Weights of a small GPT-style language model, trained from scratch on English Wikipedia.
Size: 15 layers, 2 heads of 128, MLP 2048 tanh GELU.
Training: a variant of Adam for these matrices, 357M tokens, 10898 steps.
Each number is 500 + 40 x the weight over its row's rms, rounded and kept within 0 to 999. Layers, rows and columns count from 0. Numbers have three digits each. The size before them is the row's rms in percent of the matrix's.

# layer 4 attention value, 256x256, rms 0.0382, rows 253-255, columns 128-255
097:489482541512438444537502492515498500453460509487539563488434542586430550460514536412447525513486488524476510461427498477591555496439552534501469526478539463490499490445508477525415463507433486502528500522544559447440453515464503496479441448499542464532541561531497465519487496508501507412446500543567474446528468504476484489430507546445475434486420514498494524484487538564534504472462
097:534471538453535516516511456510472454446495463575541513520461539529492384466467489526466510493495555513463503462527491558434450541553447455471527492475566487503556511541485503511548536470541520541585517495475502524494509547475463497536460575450502471425478525491425538485538593547486444468470576498523493440491566512517581491499515605562443442483477491485503466477494451494491480511559
096:502495541500495490481503443494566498543532517483500565458501481513568478534486530432587442546503493531499499524449495486550461524429473527486537502517437547489499483483522549443526426468508505562496511437466453528463497503451543463464508550509518542448461484491462532501428509551508497518547508531489540454468536461484462445483562421495414539531531505535492428460510487481546578506531
# layer 4 attention output (transposed), 256x256, rms 0.0474, rows 253-255, columns 128-255
096:517503495454610534524499470499474508520494501463520491461527514501492476498453420519545512466496510486580495452472457514445565472509518460492505455459442511506580478529400517462513586455480594543485516487432435467470597499449527521539557467508486455524442538470508530468480566468474512542435495543461538519435482529492520544511461463522474565468468426510482476505543542487494542436488
093:566487469522395495501500529545555469479429510510501484476533505546512450603561498520520500512492559429543461544531519531472501473498490554539420484469495468500523504532496456501512483488458502442497445497413526405490486404475511533523504544535496500494485502519522553532544469462451517464470489536524497512496492570587557483476470453570477500459456499526433495546449509433490515515530
096:444479509580429512512552501489510489532533462503460526507459462485499515514467501475495505508555489548448519406460476411500444479575546511514371543521571545471439476528473471485491464486549432519444450482483479529428475564523521513459478517450490505590538549514457544478492477494461503477563527526561465476487599470476521481493521480522489515469424484535488479447432525507476599606507
# layer 4 MLP up, 2048x256, rms 0.0547, rows 0-22, columns 128-255
099:536426540551543458426557568514503442583525501531480528496505509458455549494477508479503503498539503486527495561479487533474550490425490422463524434487517531433471487452540430493532518501465485424447456495517536537495431528451474517544454501558540528539546469474504505464519508515492496448477488453502547546534444487544527586484506553515486470492547531546563486451541509475522485560509
097:452419514503518523499522507463544500492514498441510438585513452527484496430511492490499514543472560507448440427465543528428435543477462496445418488510503507505563522504508522480483563448473462521512489542499448489526499476510432468546509508407523476467562460535461503474525512544434484505516578512510535504545419484472468480516446516557551495498493542512432479465500487507544551450499
103:496450476497525485490483424493441457452444448469500433495496422531546477480484530487530534456476552483536430485512537483477508443556545455515569480464472564513603455520602567518505526464549529487491506523490461480493452618505481533498544488419529407474552563538415489502519493525475444481414486561462502463499506431498472548562522509513497513453502573485525477491452490516468471585509
107:426518458522540492537553514559539511484482533380549563466493528485535512450506504451517503582504495506464459501502468456455462481432579478433471546521521516479569476533519523504514465510485544519426480499489436461512438439493429522514523532483500526414478525504539462487530482524498525459492443506567521440492444438513449483460517479471486472476456548563525470469562489522543575534501
101:580463482449504446469520507484494412520531464498534481456527558480438523517498514490530551501505545521491489517519523467499460453517472400508510526526526495488509434537509481472495539460584399554491431513529406515487508473535462469528451491422515549466477527516395469522534426485503595500408512454490506490543409466486466528519485566443520470462440529495492487478525474506553551532470
104:545504514452486457511429541552445506512545463528459505429509526435443478512468487469533536498484509467525513497493438539538457495561570516504488502454535531487458498526500498413546546492506445504427384491542503487479541449554468476462515411457529461545493551433512526572481562545465500510520465520462505552466491492481449468472521507502502500489513545537406487478523448529532488480541
106:499502477540504456499504507508412447551477463533474550535472512512505456526518475518512501499443534512445433499429427497472422606521550474463402560474522481442541479528516506499469463530547459477485484512521446520553526575486371544482507544518539461433509541467498462524450560486562505466475451457521453414541463496471483510446478458455534486510527476502504556503582465469493577518498
103:481387525579501483578514522534528459524514546468438536461525424465482519520495567451531467464408521485478424485550444516486545467549512483532497467513473478479554482507526557487530485493535458512465480515538456488448509507466466486517518461453568487499517488447465447502512537435464527582584490468514519517559395468536522548563559518475569510508516551602424578499565514515484487481474
100:536490519495555486493443492617485531438511416547557487522487493455493509467523442484489512496470535513546489522495487452426605507480457427558455471549485435458505491558486535539448519509562402523437558499513546468494570530462510432477504483442528443535547542449559474481496467535427480457492538458485469457514544485410480460496481523531463482465512560528411461519472471497451604466502
105:487501410494445469490458464501502475489540454439480530522526510498477444512448520473522498518473503501438464477526453475501455438544563439480417405508490536514574560506449544481488513526499519477446442495569497464452494550487472489540600464529564544494558536512568518555556506573497506493532479401474452470523468470517470514531458489462481486493501467544460471516468514491446507456538
101:533550453546536509554531516538471522538433523482584512553434531477507465527524477485465498527522460494448506523471420370507481414458491466495497523576522483361486534490539514471529472520530408461447467557508473469458550460537544621442429460457511555458505560489435426520524458523519499496501540578490540460521519508464548539506530486549506494476447543535431528501508463461530535447426
098:562526557490524514490495491522454574547458527482443520527532472427464454578508488499532624474449483515543503469508516456562498443489465483395502444449530481487461492515547513522474561483586537473471509446496491446555424560505467540506541519440490515476548449465420523556531535468463479546538499444490512487484504546496477508516481510519516550456540520485438530515507605495511584510453
095:497416522534504440442487482527602526526477497533492459542536469520461429564500578459518481493542481466500475495556544465552468506488469469521483499446512470524480421555490475417460478462517519530418468512521494518546529507466522523552432555450511501463507476451486493567512576511482494527469479458495511440500486494504590406537502460547485495534511484475496480416483497510536510463513
101:597469470496427510534480483502490473465522560459512501451551472506422391495516538458525482538475548496414495481502515497518549508474502535520488483439525561463528453534505457493491517543509487477461478555497522481438498528514517498462522587459498465533497486522504511492497499525454537551471524465536504430509456448424554501412526506445447481492516485559525504468529520464526468513523
099:542521429446534397431456478533495437463533495468443564484479513455539469460515559471560553576558554453445556458539524476476533412397457495522525489554547471522480477562524489468505588537437539522506526531593488425534581498474500523542459508470455450493525457449499472428494556549510527530530519560524555514490490438508506456496487498509450426460549484465512467501528501499437488485557
095:467513413457558506475569501533488505544596534438468493495462471460480471509440548486451455516563471470463535545446485492495491498483452446514534482527493597444531528454562463541494507500448481489514453515489468501484438486512474479530456478529517552549533519471590475498533485469451498520503485495528539483524505474472375558434558540489534478479420532526425616431534496494485483529528
096:514431506473460511608439474571509436529499496526435518475454561521425484512461560521481527515497433435504509479491556436474516448432505429486508539500517540445481453525458518448536483610530487382528475489474447564539460468526460519453478483458490427493504533471531520540431525559570605586489484507477516446440452464517568467557530513516493424508512572472567540416452452539517467449472
094:475518425552456485472522445496535474506485476570466492516476487569509521488467479500477544542520510480476535461471552525534444505503445497470504524497546516535581399492497483531459562468507480474578491550486521499458501422477481538553548591527516501449446441502482533489489518591519558437463520505571504499496440455519454427468477562544516515499474589507466457511536457527521536487413
104:466539478522480558463423461506508438467490485332461551403460466470494534476468474530497525482547570445398507453496496518531569540485425534468518542487497492495520500514491482473526501468508511462502524552525528493513507484509441488492557526509543487480511505518518440502576496561446500592488421492479525432573485423498442500418478474543502519436463515562527465455486483522502496518446
102:514484496503460515479590470529507456422499439423525549527554472454451510543479512585498575463516574488533440520526471438510578485520520438460466535539538515480571518584559508525518533500537475495425511567554448581495479523493482474565545478466527450544569482512467490502515577501505528528464514487495407497472517471538463544562540533527592492399442503455573557486483538487534475511550
086:510429497496522541502538457519523577471491563513513481537528430440479461517541501505520580495449493475475479522482440475420420509518532511499489535545472421452465539510471511464467423536473534446527424469482506547545474396476492488505479490497498483489538569498531493515454430487492536526464483471455494483518486558565552484522484495524500454485471516468522537443495482514611504463519
100:521487495532481477497528474495473494518459517473515586502503474526451591545509474478536494425491492465530451500486576536487516414503464489498539500472501501487495462488486400507446437494543504472542537566514472501436585517556472463465460538446590406500522484461445445562476569536418543532471503490500487432440446489589476553516513525520508521453513475475568575513547484544556499459546
085:500500476577512521497421504449586507557501554472482505406517452525497561516539484453458558530538478450423491510474483487547534506568448453521511421584515472462500473496531523475516432527600546507509504502419475559552472576468512473484465507433492503527516435557538526479526509474429502437464488572544532440451504526475488515461443438508497478523499556464504481465486563572392513538508
# layer 4 MLP down (transposed), 2048x256, rms 0.0546, rows 0-21, columns 128-255
098:503537472597473456479499431505575494466476493482556438472518520546506475490536503484542501549552539560426509538516434413569521523532593463490533529494513527439424521493493486417460525485493491498515431480477502532512466455489477491502508465483503472507449480531453450506567526475544543489457554488491462491539534480480433515535475503492507574465523592545553497477489485589521502531503
099:489534521548553533445446461479551430556473455531438547502426467516554404480525523541485468486484458472501419469559520491570541512543484475433503511460487495448432512499494477414526508425536549457518507491459448450526535550501544542463506476485582563590531471525473475481514490521565542552540503522523482444541512509410502556458502508462472477496510514473524501529449548530552504495531
098:503489426543510547485481548520500585518500496467563514542538556470474495520542472517514477489502505486431479486560489516429502583444423474421578425511551423499459487559488454489526524475442445555552504512503542454488559485479511523508499550454444550536533493503493501498541474547527562554463499527453554521466557551542446533480540516435490451465456588501418522488510466539528459525504
106:550544545436491577463434494490427554505523526516512556557489594502426507460499494492480505516498471502535492449508496486491520515496419496547514458479496538527516472447558451492493533513487475449476504500488545491499472455498467457489522479628524515466539489627479526490483533525502528507464551443518539519526526464456454432492453516457469540486529430459481575556521511507465483522518
100:519528437464471504572511449522480457489497451541549541507521549451513495514423507486504445466476483507470469400430506532441509523457462549465473507465466482456553488495528509481495503499547486537520517498537406495509490526479483490476505522593447500473511505486512572485595504522465500520482435440461512434534498504584552478470556509476414458504511494545527501465583548443562575485438
102:563512513447447461604549567529482540475477590505512519512528491530511433460566563526409487497436521521577514442470474456521504523531535494497460548488444524520545524436529559562475440491461498490536517416452444503510503485491582520543496534441493552518483501497503525429426564558490466471457476541471518525483534476463518438474495487492435548572494551513503505598536448466496467511471
105:508582527517541503486525536475517512605516446419435432497546517513520429562471525467453516434472509492496516533522511547477496469477500510491478566495577493429435484464505484510501522519557504509520504484546423473501524481475398557521441441496509492458487526466520409435478507500495466482460450543500460501486459491490514474462515534452529536454522469499574491507496505470484528480456
101:513576566468475498487472468442537557518416548449457551494527488518538468492434465441486549448444403540551509551501517479591466459466455551546466443535461536503507462432538444492499479470548490523526572526498515498524452416491490436491514442480509491536421551521503498441516519524438497507454497477459496505495413499621444496507456533537498488484505518532426477516486503416507481485464
094:491440535460543539472545543532456504478511496527579495523558442501433472507494491501461440517553471495521522437508476434510525495426584482489531467435435547477495491449507485522528490457549498469424502471501492498447477454536504509573487567477468476487464493506480469445470462574518522480475431554525536518568566498477493466494561529511508479541451456515495493489536480536524521455507
093:534544506503599483469445515497529519510519515481505438501520468457540509479556469458476484482510486468446546486451503500545452488441505543416412452526561484515458475467522464525463530513501408513632536508499490573492472507538482496524522490460476546502480480466469538511529436367492466448509463466585540496505548484540461446459471545523439497471512534566500524558455575473528449533491
115:498458441520518494514465467476494449445492469533515524437479417520440527548474435472463545546498497511487580543447520536500466508497535470531497551520473493502537515509474404453517505533523479454540575517483461539491526454516530480502471499499475591505541533477533435528491516571510454549413454505545560521432573483448493516372462407536519530520505453454492447539472414527531466482415
107:497478516459492472560530489572483480539457527520476541488536498532355549428473567436515583444447447571530477427469504517532494538551552513506494501511551432533494447516564498592474466513487498583473494482500532441504486471523435541476475488499501422475475524531527531515501531472461545512540531492499508542512530480525559429547474395445450484460506548450491473459532472558543515470448
097:415460532504452576532508494518427485495496453486453409523451508532542553489499452532484523538479495491461479512498459576470588505460520562431532557508417506458504458477509498558516518452481490422484512466530427485534560485480543586446530518512576547530478497538495550486480486523497511482433571435557520524514508488513571567472517469381508530499473531508484435523497459538427401505439
101:490494460546485521544536550535504515505535445507556521521544465483456462487491519465488500461535523525525437544442529534579535475537507507493454463546478539538561482492526508517463488466496497566429584471461512495529486481592559504477488502450517487441474501538553475495464525539505550395490486493564520464601535449526450538510515485536517514514541551607604460501496517449457540422566
104:484517571547526504474472465529461468391460526518450506505518450494428467475545441498560528504521485509551427507506491470506541439433446476569468520474531498477537454534462506503474485456454483560530432533558418404519507467491510553509381441464520510491485534503512547507501530471488562522513577442499532470546509577470468505546551472532504510505540489580542457483450516475464545435454
109:472518436539500471519471527530470476499463458411465552449498520507453479525443505492554497487564538433488522480493475509440475488459491599533559510562541550488531541459532499440557509527522540455535502435458452496496505431532530542555446484542522462565468511481433492510559546520478524478481472399540558510466434468488478530458503565541520516523406514546439469488554485500503516456495
106:486475553522514492448480485554647513490492442455569500476459498506425487490566498480502485507513504466448535464484522519542475534443572517505561470530492478475432486509459504445566569542496413539558520405408518524500472451568536548451555541455445471488555530553447480526516492564479511541518523544487496504518498382501533459546471457490467514533537515497543515506476454468527462509496
086:546382594502445520467465494503492561537523529536460449505525559479508524543518518549534513472494459523545477490493480593547492433540545517498530521492457528513458454516444508494537486570550520511492500477422484444506573521616482526478537475486517495565460499511513538559503492505496418505512528522473457579478468505446447462507558432446425432490542514496471570507563515527527507507458
096:549521507436423518541519483412478487454521539590520493539526501457587454463486488476513539473472494458503496467540436507482463493585529496500456528499505474514488498456440522528517487514431503463522494530458496505502515455494553491601539555471409586459508490568510515557540529443529457412521553505579465541509530513542546454467518459487448548512526514482562450525459549552511515459531
098:501574509521554478449455431478565512516527439517510517470532528481562431442534491464489458586503446510508584522541539570476472606470550524488521470486439527535482586483473491425458457548438486474516570435513518540502452516535444448476544561511455533518404505521497567467451419537447516510543447483535467493516509458530459488451482518487516473507543475494492490511512567504475527562503
091:478581490522506504501446534513476500528472437432522494495486599474524569507543468497453448423453547498493469549499540437550560495430488515495511504408587587469475471528484516538514502468527431597505501519528488525467578509569510521471529453443478495542447425476550465484571611450531501487466506507538537451504509520452407536561535535492515560524497491447531536496522463478423501475496
102:493504545476555499451457505560442495539505581612554529478525471505515434478560552553498521522461471462525540512527526432523458532514504508435495523504506579542501499482444549501554457522508494566516561501503537517523479523502514460479468431544479517518535523499481474431530575572494507548515525559486455504494522513600549430474531468444447566499476532476510507492456503436489524463534